Weights of a small GPT-style language model, trained from scratch on English Wikipedia.
Size: width 192, 3 heads of 64, MLP 768 squared ReLU, vocabulary 2048.
Architecture: RMSNorm before each block, rotary positions, untied embeddings, capped logits.
Each number is 500 + 50 x the weight over the matrix's rms, rounded and kept within 0 to 999. Layers, rows and columns count from 0. Numbers have three digits each.

# layer 3 attention query, 192x192, rms 0.145, rows 60-127, columns 96-143
548427541538503498490508483438450501489507515512463534521578496496525558385545472458367498439493485433470599419505564499415482523488483579469442
491477513544506487515502501407518527504489540532496530488494477490480531454540619525580496451469448427516472570530485416499526546486515488474424
562462544507460494554365557378547473500540565510507345630530426510524522497449491565483539512521505490566491464509465513550529510521607553524463
598492470415446513462507517455576452516557543520544554476518529454533511471511522590603498533481497589495512478506462460448437414531501535401532
534443459446479482479570480500497558456439400541495492546571573520425448512506523528497446546473560491500565513501549500491455445524540584497518
489497479492477519483551488494534527487419489553491498521494471545516498465561473558503444503541499555454524528445473491553474525545515475503596
514537487531482486520422499484522472466496473482556460503452509480522528474480505454517475441536462504450489489523516503446517532451535526545408
522484537468498479463485495548574509466490461444545508502505498474433501462519502511457462500500477491572634518521467467528535484592484574468439
517467427436515397511475464447489500416504557471534520465426499535444520507433525477478498482496512534491477491524497503479589517549480533557430
513483504549525529542540513478463459477533475555503526453506475523550469445539553552502491501510462477473558463525502507562444531475550526513529
451570472611562540500441474479480433473539522531524499510487426497403508560466387465446500538574588395478448462520516516459538440483526518471466
522493515520456500518567538529506480640480549515537458538616536580575563553538568526493438499537491529405505490515457535565459573500517461466457
514527473462476524500535489499544478532552562438565509554541473448500508496496431462427497501494519514503471513459491419527610606450493443477489
497457510531523515572507515468547476399561522481462529467503392533475488543515522547506570529598518534491508540434493519501478579528478580449510
458458418584569491458472535537451460524553391481511533428511509499477512427443445425582542472512507512574451481476568531534571476516423559514443
504479462419478558495506511424571544543540524530537515548447486468521496463539484485525507526492467483521478523486483528531492581529558556523421
445463438449531482562563434463490497404499493482444493472527509489544498465456519428475527519538529503479524527461484487487435512492501544406561
514543467576549552464581495441520505478439465511513484451520565530451517500522466506477539536515540551554495442509465455470473416526476487504480
564488552521500400465486552576467527478502470508430500572464506552404510540454565538467518517487469435503455424583448496464510470465513510483503
520498468438555542527469389369610477395501533499501486427560454407528460456515512459473524534526492513521451501403534510422503460547492477523503
526627488518502496499465577535548554510519458532474537510527506494508512532509485484520442396483444465465465531512528537383472536469573509486459
569522503458451518537460552572473475573465560527513512549457493632457468431561509491474487486503507516460517461569482535567448534600505464487500
616523598558463485484504553513478530513518629494478459485461569432469570458480458521515490470536557416541504456493499486480456477558527513450443
483493484495528469560486541353445568604577506409549467480504479494444521562511455447539565505408584477473496510459476381515554566485468462527553
584468541460416581509506524513539528401518556424587460364533524430493504458529540506541514583388443482601514502596578534547597505593442572474486
445528535481499461534576491592535607486478559375598409413441466461475472520512528649602512446509503487538511593557523558430610553530509613452496
561511463481469557542513430515437488541503538521435440544367427430451375556490423433625486499467463614546490500547513594430647450454546453504584
450449649597536585581533506546398473471619418511552538420541462524584476537485591529515544517356616482502594501463545507452389425357509550453491
439497556505501548502447488545451581540525612500509502550458549566501396515502468539502523480494492439513534566576482419602549456579483487446421
459381525583344487543506558432543545510442492459546445506518424519456511558523499419568466583537561424499501485434485488476536455593543428496509
523511559518539463573423555522462387440456415565507466569435509502587618521515459448583485484582471518509514538481404485556537534568429518510553
556493553468642575498556493582571550393511532519529460511485399451451568471405445491497394503462530548601534547603534463489506464514481606583537
545446487543474510538528476527520484526530548507540411513461387532480513519552414561492498602558470474511525438522500665466481463481532544476455
522512547500417591443497570483538389445543436427477448590507565485506479500488491490493616518518453444450551447578533435458561409507522542456452
530519506468573506614459509538457563456403690518485519608482470705555546468571613512539578537566458419633532467544542497481545363447409359564449
477596503494445526520527511524521502505427479516497441508359421501339571540527542597567447536485439413409609475490432548529444487504525554562552
503491494421524542497486511473482527475482496530497549513500489508523499481568526539428480479536498466461547533513469562507497470532490522461477
450479433528471483524456553476540512460485518499467523476471488492538519436505469416489499529521538466493478432470443502542495487501526527444468
439506510506533404487497491613483501535491533447461455524473502496478538450557572520519485500545465486479467493484450507485532459485466453532510
473461528565498488514429462490522505485540607510546446532554479469494415547382457467441555386553493464477493519419464491522626543539509499551424
405518555440496502447469516525481472599523526569473513533577484448409494544501485479419506522501496459398443505579533510456481528386439519526443
540471473452506515531453455562492481458623550489463443507381462528559453501504403464402497443442585444481511487481421544541546544490520572516487
457539467515457457460439474527522533550469551522381462571552479553552473496454435534434485453438456487435464489483521539484485448560509498546477
538477561511530539510544526537494442544497507483543510475532497481485521579501555483534464626447448519574552503525441513470473490520511513435445
468549504524501438513508576527531486560474522494426424587508459602511539457524532539507441512480485447454516514492463488518436475465480532400507
517470481562495472469442529577483447590501537517453423602506543511561541508508431492488460481471547441428471529558429491533479521486519457534434
468514451508434426503460494485552499476410468433529422555486516479457506505456516514523529536550419447458556520578429538515500463497427565530480
521540544507528483452453491521417440519442428537440519548457592529508532485494474488498449497491568528454522531545526471483503501517527438449526
478522508572471472508478512566505485448419493454467518497481495576439501467507452470480493517493489456476524509570476486531509511535519368518415
458463537493450515462487520472464483536479502477491417512482438568545515527523522475464435455404555466546480510513459434494484547488508435492522
438482494553464534546573494466486559441419505465568553459479524499486502487486507541440524497509433539561508548498572485490490590535526550549513
514463450463462473481469524505535513522462488426536503490401554468503480468483549437502578465501480498436511520528501488484510584415464522447464
509522495492455489505475499471500585478522470495502491510540535456499486521508481535458574579570478553472459505459552580433470454456446545525595
399547589510404522467544507470518440538462513476486547511476488441478516522512475551489477487555513513458487433567471493509496565519475568489451
586465598612507498523440610495494473534576444516510505598573568554551457550517505419529525628507546476397464483553458448536544549525521488436538
330488485580537468533452437507527491568496413535562527462443578448468463571511511573441465541410452554605438510509536451391574501504551607479552
522472451444554490574527468530471629589517514534597504433368465478459505496509462589443566485484517515513405525540525507414520572544506586486553
509527472550553420448531511549518567576461510515470509523504544534567514543422460597450557555514498484451540438440446475454481562493483522571370
444467461364440582540532410511510545460514532551504499552665495567461521473430530427558493452421499545514499469478478601550429464481450527547529
390534478498493544503469596562395538514476533478390423413485564602452383470419499517517557395480582402530433505553557533462316480446574424538517
659561524507391528419502346507512455455563553542552565521569475457446455579529484465501561467524482619563504546462448367571626484504521561479548
554518424549408389482443574523465512440550472522411556498493470479577431495379484548427442448506509452434437514498557527516571495397502479504567
509608520466501475453549424616356558455567506519527456600538467474522575506485495571542524423537543391510468429562581466537596493462419557528514
620552457506488556487448355446508486486443469493575460455564569555460488502398524412581530460486452579500472462436509518495495471585443468496512
587444519501522402585618465401605460412551576448478544579479494532555500472452549438429535422457471612571626553493460569492606555483506447474465
452471407480493571523570526441406437464561459553464516512431448390512553519585551548554457467504489469495440506523442441593477431379501592509466
488507509597480461500501512468454493507461543448564545522433544459460426485532543492488540545564436452574482542565479519456474577464544352557488
586472423485517407549445589543529539484475522391442484554469529489569502341564479544479517462432529490475519563572409490530513438527475538446521
# layer 3 attention key, 192x192, rms 0.14, rows 60-127, columns 96-143
403572448484473490494492547512510460547475518496495462614520408576409463505481439525510447521579577623494522573467454523412532450461488475442536
539509531492486536460474490528519336548457564467446506448496570446527488469449487475502515503444520530479478456512417571549527555518400522512517
504505458477577591512504490551436538520495540460449406501423470457484490507588522541552363511497479430472482529497515418528488602523392526480541
457556523423444540499428469447480422588539476463524526464569518480495555566583413526490484461449487433465498506562466454400561568383569537454444
505516524531493512497445525525543443591483576451491462497516466494537517479492466516444496487505522520465422512527495507548523555560522403493561
512461484432510479456476566488515534540509507478505514460522558485505477527512512482504500499430520475545522506496468504467499503470507536526444
464525544528463498528484506484501500450504524499486513512463452467496429583515509527540540512578521493516551488478499513547527465536480490485513
519450517519560490525512494480481552525528481552464495504485503548504469506498488479549526518509486494488437478490516542460471494436516477508495
513544542575538621522528512555477477474522489574525486514517473413495536496540498461554513537539474464513548507515468463517426500434470514434494
450552478466513515494441515509518511447446511446484443535489528536466541526436492398530512537486545485497492457469475483488500383526480503482468
547469505430434456515510529506504584520467521478488524522488535495571441458505530543510521440541454543465515483560488516550555546505516465562529
424487480450548491463417524505493483500509450440451534501515527501457469439495456509503562471456515484479466541488489464462546487511489463525569
501442529476453467514492496459468558498460466531460490435492540496500494460495502527510518463430499492525547476480488542456424525525489550524494
479554512485510501467573467484507541574482470480536497518493533478492502461506474470477505487502472462511478475583511485507535450499570463506464
476602536564464562539548507514484509484473506522461491581502474574505520579561576505543465537588511490462516492494510461452459468569561383489512
473477480476553502452546491541519480555506500498500446500557447483537488499506478483457505481502505499513483495461453510463507470484483501488500
548489605553460579475497525467517465510546475503501510505426447490534460521512495512530554463521479464484552501533486515518463502524508540497475
491573470511542479531506451551566522473480515504531569509459540483465516454511451489549535569591451522462520517523560502543595492481491462531477
572557461438514519527461499474496460545493449536493496490545501459436486489529473508632466534503545535434479500526537566511562461457496525425470
497537546548485560532508469445523526431506494544481509477481458495504507496517448538522466524481484473570452457502442504502550514534497498538499
535472518503481491520553466536436462540493517512520529496528422542537549530449488402515496382462521438603535463560467451545491509524524461501403
564469439478564457535456521525454520529552432539538483509549503581501461475553485461493553473451479468537510593454560508489494489486552477491503
517536483392489505461544481618519470451453575512481525452434530472521614425541549537474409372545549493535517448479440517500405475498507424520455
568496550433518488524448511412442557422539522463429434559549394495472524495517430393593576509522530454469522532481476475545573509490380451500511
548477539490422421474488535409491471355484510429461505467598516435527481455498505433572506574432431528580588478459643525608546447508462562441493
456476562449454537569562538482507537447461531385626411386430443457489490488543572576654476399525500480527519624568530576516559588556508553411515
575515411603518498560544509513469466605470473476396383529410471466453378565514415496557503537493485570446481530536515492453632480457621400489564
432454634617545570567554486515451481419622464502600559443595449477557537541548556529536490563402581483490588496475531482460503460397467620414485
412494499489553535545472484521428595555509641436533483515369496559524410472490445575475527467492534410530556585533573445515519469570471522446472
428419528531358524548471543425595571493473499453567446510559425582421590608582512415585465581474573413498540475422434485470524472626589442455530
508467523489569456615391531497500347426428426560513418507431473465539641493489450419610500510577463554509540556443433466534518480570415530502533
510520541433662557471539489560486538391498518497482467504436407470471562470370434482452406540468585525633534554648529475522463435485473592589647
469433452529488542529488468519488474466511578497529397533434403460458551473486382554550558669544476468516525452520483633471504443529485593395430
530564473484406561490473591536551359473558425412483450633538599546489486477481486494473604533431484438410580457547573378420530413479546547454451
550513522485599564645465548495472578485421677606539499581494466716557514462563647562542582546546486434614571482590551501526566365479394344518474
433533523495480465525553512552530576503402482550537445478387395415310543523491511591563465523534440442405585458474460531585509552508566568563554
524515521526457432460497504516550490606513501423472452541548492554441494531478484484529485494442572478476451473493494458511493534512555470512521
520515582472530506466537463496473454524485466475500456513517487542503509553530503576467460497437525520510502550516550531465469521479492511552508
518544493517474554559480518441520487440508483538485519476547505451512463492469495523478495490554507551500508547495531509495493506484510513497468
500547533517472522527490535510452470435489439490482510491439494499514539474564529505515471536564536491474504470580519513496466521449508504496459
521509497553497479593478501523507515468521509474516504525430559563548521451496508517518477523534499552577513475472478513542552532572544499471514
490544566566479491472475508480476497445463469502560591465495495495481454546522516499557524524667437457474473464569552491464516501510492422523479
546494521488519513490516533464557489531484481486575524459503485440452515519528540560501515500513528472476545539498471513531495515426510446420553
480490480516479470517478528491506564469497502507500473506499496541467507429462529507491503459517513480443467485457534474517471478490452521523570
529464476470558528454498536502509454530464498520480535520550512427487497539549470506506518518426510576499489531463485482527461480474522435509496
416497528446448463486503546513549480485479489488474532469532483553473479526517576554502539466494501527413490524456540527472467526535468466465535
527477524578549461482510526571483551541591474543538562403510438505502512478479543467496469466533496522597404435450511511561521529521528502460485
443468419388491471497497505507576518570501517447513516552598479492514551458503531533490506512482475475485471473468491529537483487498554469502490
460513459485519525486595478514488479495508489560469487515588523496560463476560543523457437471495547487431442495458454509434454453496489522442593
546516494554551542437553490537557487528430483513482509546571556556462489488470509500577505536477530511471514453504444489530477444467506464492484
549464573554492429495546553466529502447564490438496456483458544583451482544419482483479522470475493403515454470549470468492552504497523525523477
469501528457439581475431451426521459418569516523444483540506474478515510526534544441487525518524505471466433468499513528484535480551497439497520
537485553541537492552458584462517597528524537506506534482461510462499526538444461503530522334451492457458501542471567549446520546444525548472484
506486569424496461612498512411501449533454513477517454518497491520451487503537503462476593498503507564564547480541480485532455574566494562477507
620510578572476518435448601563461444513543523480442460492506580480497511470474497506527484503480609390505529464510442489476437459552500455476506
355496487553542497563440554442450472560535422482498502493514506519495482577570558504518490453467580544463450487485454394527537506437513420583556
602506457443432560525520548568594578495500555494614478430494552513500540500556585544467525523512482482516463478603500531527515537589508503474519
463552538535511435470555488563513573494473568435517457490429517536576510581470489644520588462527446493509558480457496537402547562530473613559427
523455448392426631527528438570548514505563595558523505548618459527438452524428484407553445428420497569482475449506458639539457436478498464563546
383484529485501550499458520575329538473481466465405452412544540511500345483454592540533583354482626434595417488488605545424312415396552480514585
651585439449400549383480372460457486438589564573555591539535507528461440558474506500537560475596472571553560538552422313600603440537547543471552
531483457558338397488468610492476489446487513517414583520493446521580397511372517530464469457508560420413438505469543508522591494417521441536558
489599477462583444480538433592362589425574521510541427603547466494501674500443473537539506507531573346457527438489575455553551474470445557499570
590573459516505563465505404448447464438432437519550444481543571567462530491415516396629521478550454592506471522458500477485473418619439478449513
637423426486481424571628479424639452386558581408445528592478497554514517422425552438403491453424469619555662531517374568512540515513500422486502
483486371455491536537591517447380400380577474547456502480386483357574560523587525532536464463530489471520452494505435403631460457348564558498521
526469497650523452496508551467452478464474567463553531559410553477503416497579572484442494541616441466635465506534460511438458589471540339577518
581467434506475345537443617515530523487402493389446475542491525434551477381605495577512512422470554512443556516544499505553472441533502566458516
# layer 3 attention value, 192x192, rms 0.122, rows 0-72, columns 96-143
490571509543494495507436517553455485476515579531524522539478455558493630541452398470503587471442479478475573479475478508587518493474521472538495
531551575536516426548420378473443416486493528520461613523472450541418473509449346421505439534472520476481487400482503480432481594513450522501489
429579460461411489549521491452480499418606547510512486518478500542465455589436541493524406550460407490439522431582480361493564464443532456415433
518393470486509495637418457462522431380616583468448469559511508574525448557524479455565556521552357460510499572614591448499519455495521439535506
558484501536536558486520427518533522553523543459500582486518351472591453561499527527463475444446500424408486520482540520494448527452571426565457
602483496484534610511534509505508475459506450468433589389437516565550498533533501427643591532496564442457504500487552491541495462492514475396441
557422482492443564507455566441465447487456371620518532442473449436494562535501431465493571571548595520512424496537577474475526406507473497550444
502554535565389497504520425463465438558514482489534461515616496500479625449441493561441530422486442538525523407449515549437376531538473468474487
513528465479588525522596505589451460378563462536566502466484537527428482477607570486510431466605498474536534615468534498489418496526440492370478
519503531433524570521557537539523468474541475451476455358488496525454435457343496559494560556474573445493482555503510617460460465378562556533496
498557481479587525548509612395532548483440460495431451489504516432408555519524566436506463499464569421462531577448472439482438441519522475475487
447554520480514479492473419485455487506533514509494418599435560515447635462531595511408616428509508532465521556502458452478523606557459548430551
590488426560504510432520511444510507486530468444429481455566656602471576509529491580536437527537471538586446529465563484521443420579480484567440
505531551630486450486553493591472439471500538555551478476471462495568506435459540444535491488483443565566465537493468452514596515483450487478522
524459394531563464532434442496483619570423549526541481445465505441596524517441554599445454456495436470579557510492512522517531425524489530603541
547521489488566504505432630469550471458502466446522471537434529470652436441482510495549535547425477509434553524452575390550551521524566518486497
482491468510517557581486477419548484429437539480499524617340479463528479520497444579530471522536437528484552422508589551607402414505560462490486
501590505513426543608478432462526454574548522549492570460511530439419466556574536551509445557604459530527514478579504577540507445382478444563552
516452498570621539451514543540424460502470502529544470431518501487587539505504605564412459406501365492518503506485485543551533534530490504534445
453556537474505500527507511507539477478480546444420490422595424548448411608516546467532540462483418504481527493506536497550539534498564537511571
392436493577471468490529522471476490472502498464491485601486503473507521493437498564445520531521540463433469486489566492436492440440448474449493
472558500515473459540504464444466471532543433550516597477528504482585571477445446506537477449588522480530536507529494581587442613452531462499550
439548554474554486453529590553435465496390484464518404591512414517452520497481469608481582416515574520462408451533439495593526509480501458542447
451595461476455536531500535577492542477545535429516504594501500490456496449486533492506437490535497503556502489443501459522451544436486539525504
524485526488571488553564574466589478490551516523508538509490520502578569516530492602487549547518591494568558513563551480564596561468412445439415
491477533547508474455500532418498487427463557510600493558516485559490613404433531505388507419444457462532491521521452458597525496542547570443501
539502503493597359619499559557517447491491462591559459508505528529471492374557527441491535476483500372435413515522469585496554435439491490543450
483464488433501460369463538420509538481516455550431407570524512448489531539509563432575412465541485513608457556539589488448506553464545509498421
502519454485453546544545488397436455455634580470573467553550551473544481555539510536507483516552491495496515537499609503542496520514499602557469
563542528466555567554463414532555445534550556443510526605397410478511432477520412500549475544524525411470536413505525478469506488534558468518526
562475527566379459458380449543542586429457612498530550557469502588566484407509511501541536535421481462480442514542504526528531499504531475506508
550483526545506536563405458507527527604558546404562527550501553504530386596577330483521505550611542457443516468454515495515461465441399523507502
522487399449508448548489434396595492517519489454415507579608534520457379435482473536487365589523475462423484385564516455540439486503622509491476
500446495518429460532513471460541442441507507466485489522527530519513502506574482467428514511533466594538453401511477435577572551501414504519458
408517581610432478480453499479449452589476495525484486491553484543462509393505479558524500584469450510564575464430433573450531566420457540540532
524519495533491442498509453475543471578473599485370467479560473478547442509456619523470524446559541457525449539459460494416473559545471573473405
542555476494453505510499480469489459478519496485528496570555374508497445513526437498527526493431496483562483498574503589365430527528531500537478
448477541633482498543414524552539477471514504489542501491429533534402559430457494530460435515481383502496509491532443490532515426412530443486487
478559584494442563421555405522549511476464544558489425463440450581540513495504457577522459421510547463546540494530466539416450475520526535582427
501443555471496455440506560465531529506413510588556409365572446498369523459507528475445521544505430537513538493531436507389526507485650596520508
515506489457493380509437515416477523537486483466467557428465551447584522563616440511489428531481451442474422446451382498524480518493549398430478
560435552494416576486532491526486482562488450423426459470536506459436563516483530442426399495482459586507536531502543472518503476649448514412403
470541485601429466550461583504536586543541505499410598428560517519532457568418362419451585509522491487492526489477590466606427543468591448448510
565440437456464386333470394549549524440437527563479532585510536517470560485472488476489515591434491489435470597467425551451476523495530517517449
566597458531514589522409512439447507496520464515487623520576460519443592624543595504517494464552510516511467495515422511410505526529493465489451
475462572487508454417422414662398517566549626438616581519507414408500564583514542431489454476570484553426443488528496523524485543566550516446469
450498625501524495508431448537483560501486620416508602545545456468534444461470503502546480522463506463504503357564480474563545478538545598501536
571519526539492557494492506428448573389509455468483444503502515508400479477382471473454455504446522541546492438505562547474550430557559505474487
546558511516528599584441588594515514510568591567486456476587577480440570523510487489441466559465515478485479433418535595478460465472460522534524
487489462460554423508506506464510420427582465533626472459462459554406501491533475572525468550552480541461493352526544579493524521469573503400502
439454464566451609541601452497538374452484499547453467520502622423425596571536505469398560518571563499485548501460596540486449542510571556503557
495532530562567481442514480454511485419555439497518569449523516516486488497469549454468475600487494610511457556372568418445476520605538505633467
553538552489528488508460564553501427566440563502485503488367541427493465507460514597464432511492497506447513421482514475619547431512480543489531
475457424494482489558575442530594468496524533437470492546442596505461540491516523461509473527599601449455527418526493518470524429403561410557454
532443495468445532491426484463504406499526446403532521563397444440496517551550566565499490552580473489463578416550474502535417479510553495497467
564537520422530451489466505517481560433526579498558471507416412503519518480530552478481403532487424470457485570432492441579574475369519456477482
523434497550416511489485522530465545469508460399549542527530512524488404450486501418456520432413499533476447537518487513426526501538437511514473
467581519450517514473506423550511553417516580462506550524451522539511500490414492548461505462456540571526591389403535544524476414421550400444515
590510433509499533533551549497512448502513569564539430432516613468498499515597575444452521569451396416441526538513503546469469482450512457489557
524482487482469507604521524468562515439493475498501494480560531580534426498496507472465482422409599440568508529537533520449474510551508429560496
449484578432495456375520579591552528565549466509514491612558452526409479328446628562543535581479541446516562466541480552502488466575476678477552
577500474509562523552480499533417497524451489545505497470435466494405521476517570523459484537474475530584488484525483432560428451511438583547555
536508441513544529459500398514501598467490523507500494501508511514583491455515489454451541561419419565529507511454444546498379391447470517507614
451451518486568625544473462565573566427519551500533482470486531528505518504480489500586414500504530465520522416384511548514412457533499478556454
479449511495514535515564497450491538551511523472575554562583442486501426559478463483459472559437522480509515548545515512477593473424524447499557
505552455451514530532468607519491502622426423523579500498524564412601526459610509563479497395425545506575453495532454516460482519490473604513474
479440542491557531502469588457490488479497443489388472447467527512509476599431490562530518495500488572518441537391558481483498467563486572480432
472552573506445471495503420494367478470551447485462591478585493517551543520518563577572540493428408417448472488509498434478468549434519537460458
428524546415534484467508490497393479520508498491443505490559510497540487513423451477503527482545591456456422418518512462531523369483505517571591
451549528505514613484517381453453474480522474453436488551524493521398510508446546401557470540506574521443494469440424408426463425559450420477523
425531517524485563526532499522465491528532451495462515512515497537395548491524508539482427483499479383450493492567508427482498435436562537509509
502507528497540539490466525578481533494547523473434568470426466408512534503494446509442531574480561504469432523521578413465523512547492444470554
432585537570443428516498513498500504432438493421646438482435518585512511594458425526545491452498513525567493561450468565512499571504489472512521
# layer 3 attention output (transposed), 192x192, rms 0.434, rows 0-72, columns 96-143
526493427539493547466522476482571480521541449474445481515357542553548434444452577563433412578454433510546542463539451502494409561415548501548395
467414452474552439507512528517538552480496522492493387513440547450565493461524547573413526511478513526467496534549523498499423520503526483491486
515442471540488554413447475542564521502427466543390553505540487446525542536545463580500617404486494509519481554415646480524452492467530442546457
425520567522588540472500490504522449428434515426499497545566426409540531423499519505442409495553495427539444503526605489487437436518502448542493
523503531437566463460549485464451539510522548571531455468505530616469417476386495396522515478467531604549529440470506403469494524508517370445534
438512563517532478441523519461498499577374492500569437565433495473599441537465595502429472518456404545580498550487494340501493504484523549437583
518556537438485443412366445473464496525534508464503427486492523566447392439451525571509374480525411398584481460471506580540468512521497502508524
511521473459584433433407575503552589505544490550441579398421527536515483486430512514544634549463516465481501362551567535557492557462611531523512
455437548411475500492477458469521494514436481594458517484453451397519471462461463519496481573370489580473539532471476491556534526484453415499552
462508458496494519568574514451416486532513555455536488622508480490562526538507604453487572440504545622496551454482472442559504537566501409460528
512472562513446540483516572435549420525534470563569502558599443399546448490532639456460531458562536637492435450479587406540458401469413480471528
479482545561412476508456497520546452523471425478466519494563468491487459501508483547542531490474599536443464582439461494469446446465505580502499
484540650507613487585449490569498500602428569601556443512418401471533504514517530495449548436526499500549478642505448481563442561415512487444588
591457478489569515466544510481518489482442447438420511404397492498486458488478501611465479489565510441508575521599525595573519434508519455415495
446562524494449543469496550542496526441519552455473410489502543449463566454571523470517492602450566448430443555549542462539431553454551526480507
498456502486490521474546415517465477501494521430411434464428434514488490546506485455534565456535416484556500562612504496472534477488454434549456
430495488467536441411479468518498411479454504488515481433503527505575377476484467429451575490526531541441502525438492527498507553562421503438511
450551517444506502477572611542453499400478480557505489537533499456588529545491529560456509501465521430619451451502516520465522449559514535548462
591523478480425468520500425570544442468485431433497602492456552468468483447513415515589494571480456402502560430528545492517489572558463519444513
483569339533469592579488475535557546469415533515498518420412520520498528487447495500409524568472441503551590466508486460435479502534493521507476
562523566556507456517485515436532530525575527494535548538453511523560559504561544485467393592580518555544451398464516520514510480539612486566470
494539553581463553440479541546488514426506495482466392472485567539494480554455479542500557532470468501525516500546492527506520490359486490523520
572517417513487523499509407498523431602433413609491591485470636561456385388442555474464525530524418524549509366491539445519454522504571537491493
413438458466555531524555415501480486524488624560440487537453548430596515424518487469522616490451515500461441451459457496481552423459485404526470
571474552477434584403471500479487460460513570473530467603561469452571455485517603550480500460472490487440453516529501520498490444490535449500542
476516496500433606485477505484543530575542563462463490519502539473510547509483440522610458618540453491480470507466490595583438463433467489506528
478543396468506586474512454410474600463465580398416629475491514538588466537620526504397526539490379551514513446553524495469439523528524546458481
595555481442536496461479430537460448458506597545526486443524514439511512446541415471484506456505457444374544442438528448434451466529452551463557
497491527539523413527458502578476526506504523514416500524498474468573486453511454548475473441443535440440472574404467572342489545511490478480504
426457453451480366465480445444570596494513490509526414517443549530620426515503525508377492481511416528445443536434518542430515529466501518571442
508515500481634597505529440543551567443521464424584488493497463415436530554491461553511426635544512520522478505587492444505540418528518522504492
396556513500487438482591500446474646456463461524549453527496427597523466487547552540467438537535441512453497495509594560491608502464511440524438
499439579573610494572468491528505395517503449547481516526491399546475539596455533512468583425557518518495506527450568501465515473455491495558551
397498506574516569481484488444464516497489502458543548406455569553433555418446530546525464635636451461479424511442561504531414471501577509415487
547394517500535502528533551447507525467550465487540578466418562528444375539473472546425569499454562539571466510567507534506489475490501509464424
498460511600496438619484529579525536376480500519484544431503464478453559437493556463502485612523500441482498481422527491513449502557560480398539
464421437532520470576467533537426518482559524599488428456525562464568616552437574454436588482452552431494389483465389401499454495467603477550482
635485442460538491539552500446636487515493479425562579609528416364489568485450562514540473495500577520471481478416480560541473565488456546503515
501467438574498542474509485511521527488614540445530451453546466485467515614563528463561479518486533562444490562437479415564496547457575481463509
553449473407532584544457523532534519531546547429472546508543467502444531432417404522595488518421475519573497516602519540632500386529544499499620
479575488527554512408603526532455544476512485552510438542568439537475434579530479594442506482574507470497465526558578431532495469485516498522543
522462520420520547476531476531504566455493536523527510467451434498497428538506434507584522456436448536519522426481571484498449496483572389536547
514500494467561518461580505467513519476540552489488458482453474493530568383483573507571443467568472518553536553449506453518525554503476557526450
591442468579487561471545494556553565485594533451565573426559463539515519488555530467568539550503519563586510422672533468519476464407436463434451
508490470490543532380474443503393518506422412472498531492552485374481471477485489568550524623406570507491420530481409512429582486569495503481577
532511476554568638487622485543611420364551434476509456553493498575465396436446443486573470539481542608546454568458563393467469451463474503603489
470532531517486600565524431494499545538533354562418435562435654399436550499503413466499409460507410551480426499502494566460458463484397488468505
501431535525521517481502509541607504612406548503498430450527464442524472515494521513661587440449475531510550641578402518568461472555488592481598
398503529473479499427505518436625502497412440439497532411465496455530538446531538512498525360459517517525451498412498484557514577493577493474448
515464567484437565488509433463566362493498577563525505559470497549543477485464524507489567492521422398596506554502482496507413526494535624599495
509531557408520487455540554472555570521521467443481479504525409508474482420485445556579445513530504442379509572445456515501454530446534529484430
549501420483551397517432510611456587502484535630467448366404585597580541487512547533527484419523532505481518520604425590438526524460501491373463
513453551521372556439572502447534507500551434470525527480473499407630425481467453539467540479493463505469435524436464615425408518597503468491404
464518474477519481488422438519498589543490393545520476471559481472531502443449555483485523415528494558511524471446538470426600530435566650449465
508532469467540465415511520447461444478512547606500525510571450479530404534410438464514534553546584469522385544378486423435535468448478432559452
460533401546433593498539589453496518552469680462574486560492586458520513501425499598541532535525424530485388520502525535509476547544411497536473
513470445444547536601422493464500534541531485469600487497470525386495593446470538487592481484444535532473519415567473465404449524472558501553486
434491484567493492502505467508620504576521470451456374522451613531521590478535543444605586521506569467503482465507444452535517525470436612516488
438551491396508548508383555523687525518442429488457506507520457467488586375468497550517506443562486483553498441557533479482539571576423494531430
441507519473530403513512493524436450658504515477513583450483499425535654583561517533491483520512539550488534553474559439613525545499463430532470
562468448541442576539587501396567517447475516535513584499383561493542484548587459395553541433455496528554402493478511566413561386495480472461447
476499605524433506471562561467564489470500540466505527509561476565515523484489466530419469503563477467482470491473445535444551551543504444451565
563441573464460493623456566488504437471547489385538472537499508597535574446599527398461479566551541515571581527522563550566484475596444365488376
485534417524532545456475467486432479500525595524474611519537460535481505529444538400504518453456500509482504594510460497505604588485507528393539
488555521489463471464471527541494444483501547562433526453453531516534519412516523520386493429609446449456490469457449476604427509561489594538485
528468609488443523545521434461556470492549525472469492534487404572444441460378572413533459495540501472439552471548448515520406431518518378465510
458560455524497446473552447533511468495462467529570505556562442459537580454463557444544499498465495473501506495534459562518568563479450417437485
503428444535561537587525509437559521487532576486559452471418445403452418459545488439461434531515530548597546547545497543498530358595489432503497
519505463551471487563471522474501476496540523468503536497437513535461518435508574512496485516438441507512598508540536510528459567508512477406471
548457475521482461489494659560549482479504513505471513500534543537620546456509443530460491506524473449489525515554480607525452598495494594467464
541497494520547528516512524483544493502436545530513460441556516511557417527452431461531538507476488507484482487478355558462464519564440432454492
422474417475367458441501501457559496536501475542557494482541587545497488474435503392553536490480479512492526455463489570545554531506515527513482
569392520474535487522512471503485528536559459547377523519601454468539502419540508480457538525496483471472492470533554477502499488472552554450464